python train.py --n_layer=10 --d_model=128 --n_head=4 --n_kv_head=1 --head_dim=32 --d_mlp=512 --vocab_size=8192 --activation="gelu" --norm="layernorm" --norm_place="pre" --norm_eps=1e-05 --positions="rope" --rope_base=10000.0 --rope_fraction=1.0 --qk_norm=false --attn_scale=0.177 --bias="all" --tie_embeddings=true --parallel_block=true --init="uniform" --init_std_qkv=0.0413 --init_std_o=0.0 --init_std_up=0.0413 --init_std_down=0.0 --optimizer="soap_variant" --lr=0.0074 --beta1=0.95 --beta2=0.95 --weight_decay=0.038 --lr_head=0.00863 --warmup_steps=200 --schedule="wsd" --decay_fraction=0.569 --decay_shape="linear" --final_lr_fraction=0.0 --batch_tokens=32768 --seq_len=1024 --doc_mask=true --train_tokens=133600000 --steps=4078 --dataset="wikipedia_en"
Each number is 200 + 30 x the weight over its row's rms, rounded and kept within 0 to 999. Layers, rows and columns count from 0. The size before them is the row's rms in percent of the matrix's.

# layer 6 attention key, 32x128, rms 0.183, rows 0-31, columns 0-63
065,268,177,198,158,152,237,204,241,213,191,205,216,199,220,178,183,283,190,192,219,193,221,188,251,199,216,216,163,186,172,229,204,175,227,201,239,214,226,232,236,237,132,173,205,227,197,237,186,262,193,184,159,193,173,171,201,195,190,197,225,226,159,164,191
064,180,196,216,255,214,185,208,159,186,205,183,175,182,219,230,269,181,199,190,217,137,180,188,172,223,213,273,203,229,192,170,164,229,200,193,157,173,155,184,225,168,267,200,209,214,215,160,194,184,247,193,221,199,185,223,212,146,204,231,165,133,206,184,231
083,148,240,197,185,177,144,231,195,149,219,199,219,178,173,228,256,194,251,176,172,202,230,155,124,181,198,210,186,170,225,216,197,236,152,182,179,174,163,199,198,168,212,225,146,194,209,161,204,211,149,209,215,189,178,216,234,210,219,159,199,166,185,271,181
091,151,213,196,184,210,153,171,197,139,195,158,210,207,192,212,209,190,207,156,169,195,202,211,165,145,193,231,222,235,240,259,180,216,170,211,185,203,225,168,172,169,188,196,129,152,186,244,188,180,104,192,226,207,165,191,230,204,233,229,245,185,212,217,161
090,219,193,227,227,265,186,266,259,171,172,181,204,216,162,202,197,228,221,183,168,169,244,242,188,172,199,188,188,212,192,189,207,177,210,196,253,191,181,140,202,226,183,233,222,194,197,157,220,215,188,172,246,254,168,211,191,226,252,225,217,191,155,246,176
093,200,198,181,184,187,207,226,195,247,156,222,175,188,161,207,223,148,190,171,189,220,178,176,235,193,184,238,269,164,219,140,186,184,216,215,186,220,150,201,205,198,164,219,299,249,174,242,192,176,183,208,163,201,211,209,225,215,178,194,200,229,223,270,203
098,186,159,209,181,182,160,161,172,204,195,202,200,246,230,197,195,225,235,244,224,225,185,153,210,229,236,202,198,200,241,223,199,137,181,176,205,196,229,227,198,212,171,208,206,153,221,219,193,239,205,184,197,126,222,233,207,242,200,192,183,211,144,151,157
102,137,168,191,275,206,203,203,200,176,193,204,177,215,217,182,213,206,220,222,218,168,235,157,193,166,200,278,211,234,189,138,201,219,194,205,209,258,238,167,151,182,250,158,205,149,196,175,206,215,225,236,201,254,169,172,203,189,205,278,185,216,204,192,144
100,131,241,181,235,189,194,173,255,182,241,152,168,146,166,212,196,206,160,176,164,171,225,197,194,191,233,198,182,200,221,186,242,229,172,214,252,171,191,151,214,196,175,241,194,275,245,166,215,176,122,244,256,203,188,189,237,239,232,174,202,184,237,183,191
111,231,240,216,188,178,225,193,231,219,231,145,225,168,203,210,244,224,203,251,219,205,229,166,212,205,140,193,214,216,231,176,172,192,170,137,234,216,186,203,152,181,219,197,170,175,245,206,253,169,243,183,209,213,247,202,196,180,157,168,248,160,190,158,232
107,210,233,209,164,222,214,223,196,201,157,212,251,188,245,206,150,203,166,202,248,190,161,160,193,154,188,207,216,215,173,264,168,285,189,231,217,208,199,190,214,200,161,190,172,117,193,249,211,159,235,176,213,190,238,209,177,200,256,231,180,160,152,242,193
112,225,202,217,203,178,165,209,134,229,200,199,187,209,185,226,187,200,227,214,203,168,188,282,184,179,198,229,176,250,227,182,226,220,176,187,170,194,246,202,207,158,232,128,175,161,173,206,194,191,206,160,234,196,146,173,215,171,174,149,175,208,276,191,209
098,216,239,199,230,204,184,217,211,194,230,161,206,217,213,179,168,198,231,192,231,204,207,198,134,252,153,178,168,208,187,193,240,145,184,159,121,167,207,183,214,243,213,195,188,223,239,229,198,207,164,236,239,193,154,171,156,231,179,180,220,189,230,256,184
118,168,207,190,217,201,182,176,263,126,198,211,201,179,227,252,176,186,220,136,152,166,168,224,206,158,205,162,242,223,213,189,257,207,182,161,227,188,218,191,185,211,221,233,224,184,159,217,220,185,191,208,223,226,247,214,199,185,221,206,254,198,178,218,177
106,189,142,194,214,161,209,165,170,211,196,218,224,173,246,206,190,219,185,259,227,212,145,185,181,193,208,178,242,215,127,222,212,215,210,206,164,179,192,163,225,247,196,212,219,195,193,246,182,162,256,149,153,150,215,186,210,168,178,226,182,249,193,154,244
131,180,241,204,229,220,208,240,215,183,185,172,203,184,220,187,194,225,232,99,158,167,277,234,163,216,192,190,197,217,219,191,192,248,192,176,209,240,183,179,153,179,228,217,164,240,205,129,172,173,178,270,212,222,184,225,213,195,230,195,201,193,167,201,215
047,242,194,167,176,195,212,236,208,212,180,233,214,187,208,163,222,255,178,166,214,216,198,185,264,233,233,270,190,180,175,158,196,176,276,229,163,177,179,209,229,236,172,211,188,208,114,186,187,226,196,181,236,240,293,210,196,244,239,214,193,246,138,177,174
077,235,229,175,182,206,196,255,157,220,179,176,206,195,197,214,193,186,190,178,204,221,211,192,216,159,232,237,143,202,222,185,213,223,231,171,201,194,249,195,151,201,184,242,196,191,183,237,117,165,221,211,274,201,283,162,213,228,193,202,161,225,176,188,175
084,226,232,189,182,177,200,226,131,202,267,221,159,209,202,240,218,165,230,251,223,177,204,172,231,243,135,222,235,182,182,243,234,154,248,211,205,190,214,182,253,188,156,230,183,219,210,187,221,131,191,197,184,194,220,222,243,190,167,206,184,225,155,193,245
082,210,178,239,196,179,184,212,195,198,195,197,264,196,248,197,186,172,184,213,226,198,244,189,167,176,205,234,201,217,227,152,177,291,186,159,200,174,191,231,170,164,162,219,217,183,192,214,194,240,209,259,185,228,171,190,236,167,180,172,176,178,212,197,202
090,186,169,206,178,211,170,201,230,212,259,200,201,167,246,218,228,198,212,197,198,170,210,225,178,195,202,190,209,197,194,234,244,169,206,186,196,229,218,247,197,192,178,200,202,134,196,230,225,207,191,173,201,191,214,168,218,218,155,181,254,191,216,218,157
086,226,255,167,239,173,136,204,221,190,196,180,233,179,206,204,141,227,201,203,151,255,183,222,162,205,231,172,183,163,148,156,204,223,244,210,156,216,213,197,219,205,164,228,181,193,212,166,179,198,222,239,188,212,229,246,189,221,139,175,228,210,190,243,193
101,200,195,225,206,225,172,192,154,186,158,238,216,188,175,176,273,196,240,263,190,209,230,238,184,153,267,203,212,206,206,223,157,210,186,248,164,155,162,233,221,226,231,196,238,211,217,201,212,207,208,213,192,212,220,245,186,145,152,191,225,174,240,199,226
115,202,236,205,223,209,196,195,176,154,182,209,203,252,170,169,174,186,202,184,225,249,182,190,148,240,153,222,241,201,158,219,237,204,238,217,206,231,238,179,220,166,172,210,192,153,224,183,180,186,197,230,233,224,199,188,186,169,194,205,185,253,236,218,202
120,170,139,195,225,205,168,193,180,173,221,167,212,229,145,186,192,205,244,150,265,194,247,150,182,179,225,154,183,234,160,164,168,193,194,219,163,201,207,189,230,219,229,180,253,218,178,186,203,169,180,235,183,184,168,232,204,158,243,208,224,173,179,261,177
099,201,204,201,157,270,161,200,204,176,158,173,206,223,203,254,218,223,207,253,188,193,200,192,164,229,162,168,189,185,207,219,178,212,243,214,187,253,172,192,211,198,235,215,165,194,245,216,235,256,148,214,224,214,189,231,201,250,176,243,223,201,162,181,215
108,200,229,164,175,182,207,223,194,198,174,162,213,240,183,218,246,194,243,215,224,160,74,206,200,234,242,166,217,194,224,201,230,183,205,231,196,173,158,254,167,192,166,202,219,122,203,161,191,222,200,199,168,163,245,216,219,185,213,237,210,214,148,176,209
105,207,169,189,188,169,193,224,157,198,201,265,213,196,204,175,191,206,194,181,226,219,230,148,185,196,195,147,182,149,195,173,195,228,138,195,197,204,186,243,225,214,237,208,240,186,244,160,189,223,226,139,264,174,214,165,255,218,226,221,200,175,180,227,195
123,179,192,209,228,117,172,200,212,169,226,168,192,193,207,260,189,138,237,171,180,207,196,199,156,249,165,193,220,193,217,231,208,216,176,175,252,215,254,199,161,176,228,196,120,162,213,185,173,196,199,190,154,202,217,220,249,199,206,217,201,103,149,236,185
120,212,198,165,252,185,153,216,191,205,246,181,194,212,158,177,190,197,212,207,227,161,182,246,256,199,231,173,159,211,217,205,180,170,269,172,240,221,220,159,192,231,145,195,217,213,193,201,249,224,214,272,234,192,177,173,159,233,205,158,225,255,213,226,211
103,203,179,239,166,174,177,214,209,169,201,211,200,279,185,234,241,191,208,172,192,175,211,178,206,209,178,207,203,212,222,193,121,176,190,197,176,205,216,202,248,173,218,221,196,164,233,194,207,199,171,175,159,198,173,163,181,210,147,150,240,220,194,186,236
116,231,186,212,187,164,202,255,212,232,175,221,188,259,245,234,172,202,187,208,197,206,147,216,253,188,218,214,178,197,167,175,261,196,197,237,227,193,176,274,220,222,182,182,220,207,225,287,196,220,162,154,226,240,197,254,199,218,199,219,175,159,205,168,203